Weights of a small GPT-style language model, trained from scratch on English Wikipedia: 12 layers.
Each number is 128 + 24 x the weight over its row's rms, rounded and kept within 0 to 255. Layers, rows and columns count from 0. The size above them is the row's rms in percent of the matrix's.

# layer 9 MLP up, 512x128, rms 0.126, rows 207-219, columns 0-127
size [113  97  99 102 100 116  87 114  99  98 101 117 101]
[[127 138 134 139 143  93 121 179 178 115 130 138 138 125  83 142 148  67 121 111  86 132 121 138 132 104 161 133 114 138 113 143 123 151 114 137 173 128 136 120 124  93 108 123 118 123 141  88 113 117 105 135 132  73  90 120 122 145 139  98 152 111 152 158 147  98 159 105  74 109 121 131  97 150 154 142 126 147 163 124 170  76 131 117 102 148  89 135  92 137 116 182 156 157 127 141 135 126  76 169 118 176 128 119 119 113 138  86 101 114 144 157 138 142 120 129 143 112 131 132 128 155 135 153  77 118 134 122]
 [128 120 119 148 103 136 144 132 127 122 124 120 128 108 144  89 153 120 128 107  78 124 135 124 100 155 133 129 109  78 143 136 122 117 161  82 160  72 169 129 115  97 155 122 131 142 168 134 138  64 129 160 139 124 111 119 100 118 176 140 134 168 141 109 117 101 128 117 150 140 109 136  86 139 140 135 126 151 129 144  82 106 130 137 104 103 125 177 126 173 126 102 147 118 116 130 145 124 111 132 108 159  97 100  95 187 141 122 101 107 125 101 156 144 127 155  91 127 159 164 150 108 194 125 117 130 165 145]
 [ 86 106 116 138 101 142 143 167 144 121 131 106 160 134 131 144 117 144 115 143 141 121 119 155 126 124 172 128 133 107  96 138 156 148 109 119 127 136 142  88 143 140 144 121 120 124 150  75 111 130  94 150  85 110 149 164 180 129 144 144 100 117  90 134 164 148 146 127 116 133 126 130 127 125 186 114 133 120 126 114 107 107 149 108 161 148 131 147  96 126 154 108  85 101 148 150 150  67 121 105  32 143 139 110 157 149 144 101 117 105 125 109 140 115 133 153  85 161 164 147  95 148 106 117 120 156 112 145]
 [153 103 126 108 129 123 126 125 152 118 127 143 175 115 141 119 132 160 124 156 159 117 159 159 116 138 161 152 147 141 120 134  89  77 133 101 150 120 168 108 156 146 140 133 106 138 115 112 107 160 160  92 126 121 155 121 154 144 120 123 159 178 143 103  81 112 121 105 131 148 140 152 118 127 155 121 144 114 129 132 184 164 105 136 122 144 132 141 100 146 161 115 115  94 146 132 156 127  87 122 127 133  91 173 123 117  97 111 135 124 150 159 105 171 120 100 148  63 143 130 199 111 157 151 164 165 133 121]
 [159 156 144 119 117  99 147 153 145 139 174 112  81 124 131 155 123 101 109 165 106  88 138 144 122 141 126 121 131 115 160 104 164 143 132 117 108 130 140  98 128 138 129 133 121 137 146 162 111 146 134 115 125 139 137 101 101 124 147 124  55  96 126 171 101 122 167 131  90 118  76 113 138 135 119  98 158 126 113 106 150 134 137 145 109 118 116 117 133 119 125 119 137 102 155 141 145 136 105 151  73 109 119 117 117 154  71  90 124 116 168 146 104 179 141  78 172 107  66 114 138 134 141 124 129 175 145 111]
 [141 132  79 129 163 148  81 141 108 121 124 130 151 134 106 133  87 138  85 100 170 125 168  90 128  86 118 132  90 126 117  98 108 100  94 109 134 178 164 148 137 153 139 131 101 135  94 117 159 129 127 154 138 113 131 101 139 106 117 106 142 146 127 113 135 114 146 147 139 101 156 126 162 138 149 115 120 120  81 117 142 127 101 152  75 100 154  90 125 135 113  78 131 114 107 119  79  94 132 144 126 133 131 139 165  92 154  83 133 103  60 128 143 138 151 125 156 161 134 116 147 129 167 125 135 119 142 116]
 [122 147 166 164 129 165 147 158 129 178 177 126 140 132  94 167  52 157 133 136 106 129 158 150  87  97 125 140 107 115 149 157 105 108 184 122 108 108 126 152 154 142 161 143 108 113 137 136 121 116 182 142 143 156 117 105  80 102 143 133 147  99 126 111 154 132 146 131 129 147 106 102 130 123  95  90 104  76  89 127 115 122 122 138 119  79 125 123 102 126 143  96 122  88 101 116 141 101 103 122 127 145 149 129 125 156 155 137 148 133 127 142 107 124 136 152 116 159 156 130 132 124 123 135 110 128 183 110]
 [184 139 100 151 130 129 129 120  83  99 159 128 151 149  98 118 104 137 160 125 136 136 113 141  85 145 118 147 116 151 141 123  99 133 170 122 110 114 149 135 160 110 119 146 106 127 127 136 104 150 108 146 116 177 108  92  95 125 166 170 112  81  86 109 156 111 149 105 140  96 117 147 109 110 127 125 126 100 140 115 114  74 147 151  85 155 121  96 150 138 131  89 134 171 101 154 149 152  85 129 190 160 127 103 111 144 116 137 118 121 145 138 158 159  92 128 158 110 149 124 135  93 164 125  98 127 130 119]
 [122 142 118 176 109 129 100 113 137 106 133 130 144 152 135 151  79 121 114 131 141 111 202 137 149 131 142  57 124 136 100 116 151 151 111 157  89  98 130 108 106 153 165 143 139 126 127 139 127 137 132 118 127 124 120 159 106 139 135 145 110 123 174  83 111 144 116 128 118 154 110 116  98 128 122 141 108 117 151 126 121  99 113  87  89 100 127 132  91 158  92 148 155 115 128 154 102 131 151 148 151  59 133 115 115  77 110 138 119 111 102  88 113 130  63 116 106 108  99 126 163 110 145 100 125 129  97 137]
 [137 159  97 122 102 130 141 143 123 120 138 122 114 126 188 153 170 129 152  99 137 109 132 147 129 102 133 119 110 114 107 123 135 129 156 116  91  67 141 120 167 108  82 154  90 117 141 123 161 132 106 108  97 133  94 109 119 132 162 125 113 109 125  91 149 118  90 135 135 188 129 147 105 135  84 126 150 161 121 108 126  89 151 114 125 131 141 112 120 147  72  71 167 118 120 151 120 117  75 118 132 120 137 126 124 102 161 170 157 130 131 119 109 134 147  82 117  93 120 141 131 111 124 111 136 132 180 173]
 [139 162  93 173 116 158 130 112 138 167 121 149 154 163 166 132 116  80 116 113 145 144 124 136 127 124 129 107 142 128 139  94 135 114 105 126  99 164 108  94 101 127 104 159 156 136 135 112 111  95 131 119 150 122 130 131 159 169 130 137 159 151 127 148 120 166 144 134 144 145  90 186 112 129 145 127 107  73 144  77 116 131 138 113 112 127  98 171 176 146 150 180  97 105 112 133 102 119 137  74 146 129 137 125 137 159  91  94 115 133 106  89 101 135 119 121 133 135 162 137 147 131  80  87 139 132 138 156]
 [116 140 111 117  89 126 143 145 103 110 153 149  84 163 140 146 144  69 162 148 152 113 125 108 130 132 160 119 152 169 147 131 147 112 152 129 138 114  62 152  90 184 116 108 146 145  99 131 117 162 108 117 115 117 118  97 110 146  98 143 130  90 158 103 138 136 150 137 139 111 150 132 132 129 109  90 149 154  84  65 125 130 151 113 137 134 120 113 125  94 108 141 123 163 128 152 149 130 123 128 123  94  97 127 117 117  96 124  86  99  95 162 120 118 131 141 113  77  82 122 154 119 109 150  94 102 137 168]
 [122 103 132 149 109 115  94 149 106 139 127  90 109 139 138 136  82 138 124 190 133  92 158 112 108 106  78 108 128 127 174 126 143 116 122  98  84 116 115 110 103 160 122 148 151 138 175 153 163 146 132 127  88 136 110 138 147 150 135 165 121 156 137 135 106 143 140  87  72 112 118 102 128 127 127 173 112 140 103  96 159 126 129 129 139 154 120  89 104 111 108 118  98 121  91 121 138  72 108 137 141 109 103 107 123 132 126  91 146 155 136  92 110 169 111 154 144 130 164 165 102 116  82  93 127 122 129 119]]
# layer 9 MLP down (transposed), 512x128, rms 0.0299, rows 207-218, columns 0-127
size [103  96  99  96  99 101  90 116 103  96 103 108]
[[103 120 133 189 133 143 174 179  94 142 132 114 131 137 147 107 147 110  93 165 115 115 101 158 142  80 112 112 124 125 133 182 133 163 132 109 124 145 154  92 100 142 134 109 162 162 124 108 107 111 133 106  82  94 124 142  95  79 136 145 145  88 147 110 140 103  96 121 129 114 146 130 102 106 168 118 159 126 152 177 106 136 146  82 129 104  98 102 122 131 149 157 107 117 135  81 141 120  93 143 131 159 142 108 103 120 106  72 113 124 153 149 124 150 148 128 119 117 136 118 134 164 161 131 131 130 125 104]
 [122 110 112 125  91 134 146 147 115 134  98 102  84 136 105 146 112 128 144 129 104 174 119  80 140  76 125 108 133 145 127  93  98  94 146 100 153  86 144 170 112  99 138 161 126 153 140 101 122 137 148 142 123 157 139 146 115 136 119 128 187 112 123 140 170 129 171 135 109 138  72 136 162 119 127 126 120 156 108 103 167 111 105 118 130  98 116 110 157 138 120 161 115 132  99 107 120 117 128 139 118  41 155 133 153 126 137 139 123 143 124 139  65 151 167 139 114 117 132 154 110 164 143 113 113 143 158 127]
 [171 139 117 116 136 101 104 122 112 154 144 140 140 106 102 139 112 132 145 153 102  85 101 129 123 160 134 132 147 115 133  96 121  91 130 138 172 125 130 140 118 132  84 108 101  90 104 104 117 143 134 148  99 164  93 163 140 133  94 132 169 129 154 160 150 110 142 141 110  78 116 121 113 160 167 171 111  99 108 121 136 130 121 172 123  80 145 140 162 149 104 147 116 113 118 115 127  91 111 117 161 116 149 146  65 127 140 176 162 152 180 137 122 167 137  95 171 162 104 128 160 136 114 135 126 119 128 133]
 [122  70 101  51 120 125 135 119 143 130 141 117 149 138 109 151 128 141 131 136 102 141 130 140 120 142 110 110 161 128 132 146  69  98 122 119 129 137 149 139 149 134 167 144 113 100  92 118 117 107 133 137 155 118  86 150  96 136 102 135 198 148 185 133 122 189 118 127 154 121 124 139 128 173 125 127 129 106 167 114 158 166 112 117 133  75 124 145 126 177 144 100 140 105 144 105 138 121 130 142 106 154 154 153 122 151 165 132 133 134  87 148 159 112  88 113 149 133 144 134 150 113 127 135 151 134 100 168]
 [141 140 118 124 126  93 172 154 132 119 116 138 154 140 149 117 182 133  92 149 129 172 114 151 130 115 116 123 155 130 135 105 111 135 106 108 135 144 161 160 134 161 124 155 154 132 147 167 150 155 109 154  82  78 148 146 128 152 126 159 110 111 162 123 110 158  83 141 125 131  95  82 146 116 118 109 119  86 151 151 138 162 100 121 125 109 167 140 142 132 135 133 141 110 132 173 118 132 111 126 107  54 146 121  85 126  88 113 174 154 141 172 183 114 120 120 116 135 118 123 139 123 150 150  87 125 149 139]
 [152 154 121 192 116 129 133 109 118  82 129 184 118  84 117  96 137 144 121 133 104 140 158 125 118 132 116  94 146  94 148 132 156 122 112 156 128 183 126  83 168 149 120 126 168 109 151  94 111 147 138 124 124 116 118 113 146  85  86 115 133  87 114 114 130 114 101 162 130 129 140  91 120 105 165 119 110 113 119  91 117 158 192 114 159 117 137  89 135 126 125 122 111 117 110 111 162 110 166 162 133 106 145 118 169 116 128 113 117 167 105 129 151 113 117  79 128 120 100 114 127 172 101 146 121 133 110 144]
 [122 125 137 107 106 132 149 155 119 134 138 122 141 164 103 162 120  86 107 142 134 135 117 140 107  83 113 173 137 174 137 111 157 124 123 140 146  69 155 131 104 144  98 138 132 119 122 126 141  99 159 101 144 101 124 126 127  78  78 137  91  87 133 117 106 151 141 120  97 124 130 140 177 116 132 157 153 167 101 112 132 124 145 137 126  90 133 138 132 134 105 100 168 134 133 131 113 130 134 119 125 107  95 111 122 121 122 175 153 154 117  98 188 103 209 143 106 152  89 124 142 184 124 109 123 126 135 140]
 [126  86 146 115 108 121 160 163 159 123 119 127 161 115  96 144 120 157 118 182 131 111  81 100 134 155 124 101 161 172  89 128 111 111 141 107 105 134 156 132 107  72  87  87 127 154 100 135 125 151 136 136 139 137 150 139 181 135 155 105 138 121 144 157 115 117 112 123 132 140 149 160 111 182 137 159 128 121 131 156 130 139 146 121 149 173 176 102 111  73 162 122 117 157 140 190 144 121 138 145 134 131  94 157 167 121  92 111 101 113 136 154 114 129 135 135 119 134 129 163 133 123 148 133 150  96 123 129]
 [125 123 159 153 133 108 136 119 133 150 144 103 138 117 181 136 147  70 141 127 146 124 115 122 156 126 123 136 133 149 144 153 113  92 169 146 112 135 153 154 163 119 114 124 173 152 106 137 161 150 162 130 128 134 112 145 153 157  90 122 136 132 112 120 126 122  65 102 107 111 134 150 141 139 138 133 130 116 116 167 124 124 163 138 138 202 179 108 110 120  72 128 116 138 121 152 134 112 141 190 141 149  86 119 144 147 176 134 146 157  96 108 121 128 102 177 127 140  99 117 107 135 171 139 109 145 168 143]
 [104 156 125 151 127 133 109 121 118 136 113 119 140  64 125 117 119  84 148 109 131 137 128 174 124 121 110 111 155 174 116 102 123 133 113 123 119 110 138 171 129 115 151 128 125  99 152  90 107  81 113 146 125 127 135 132 120 114 138 137 108 140 100 109 148 161 123 138 111 106 124 157 121 121 128  99 134 171 114 105 138  89  92 133  95 156 170  95 151 127 107  85  91 144 146 156 147 159  92  58 118 143 101  65 138 126 143 141 124 134 137 150 139  64 122 108 101 120 148 115 101 153 105 129 136  67 113 112]
 [ 95 137 128 130 172  98 125 103 125 141 144 103 166  87 110 132 122 129 121 149 108 127 112 109 115 121 142  98 135 161 115 208 120 128 113 131 122  88 160 163 142 205 136  80 178 112 119 112 129 130 131 133 124 185 163 139 145  70 122 153 145 158 122 123 149  98 113  86 127 136 102 140  96 142 197 141 144 155 145 132 101 120 112 146 135 118 130 147 142 125 116 118  98 143 149 104 156 111 143 139 133 135  93 150 151 140 141 123 142 140 141 150 115 133  83 123 150 132 107 136 108 126 156  94 106 144 152 119]
 [142 130 151 137 172 157 151 116  58 121  82 127 114 166 173  91  92 119 126 160  91 130 147 100 116 119 118 128 158  97  92 139 134 142 153 141 141 114  94 159 108 128  92 147 170 117 131 112 149 161 128 101 111 112 101 110 113 130 119 121 159 125 115 159 125 134 163 109 131  78 138 118 102 157 104 102  98 133 131 111 150 130 161 115 175 156 135  95 122 138 115  97 122 114 135 129 138 137 154 142 150 117 172 138 125  99 123 161 113 138 125 132 136  90 132  58 122 115 115 157 130  93 124  80 168 135 134 114]]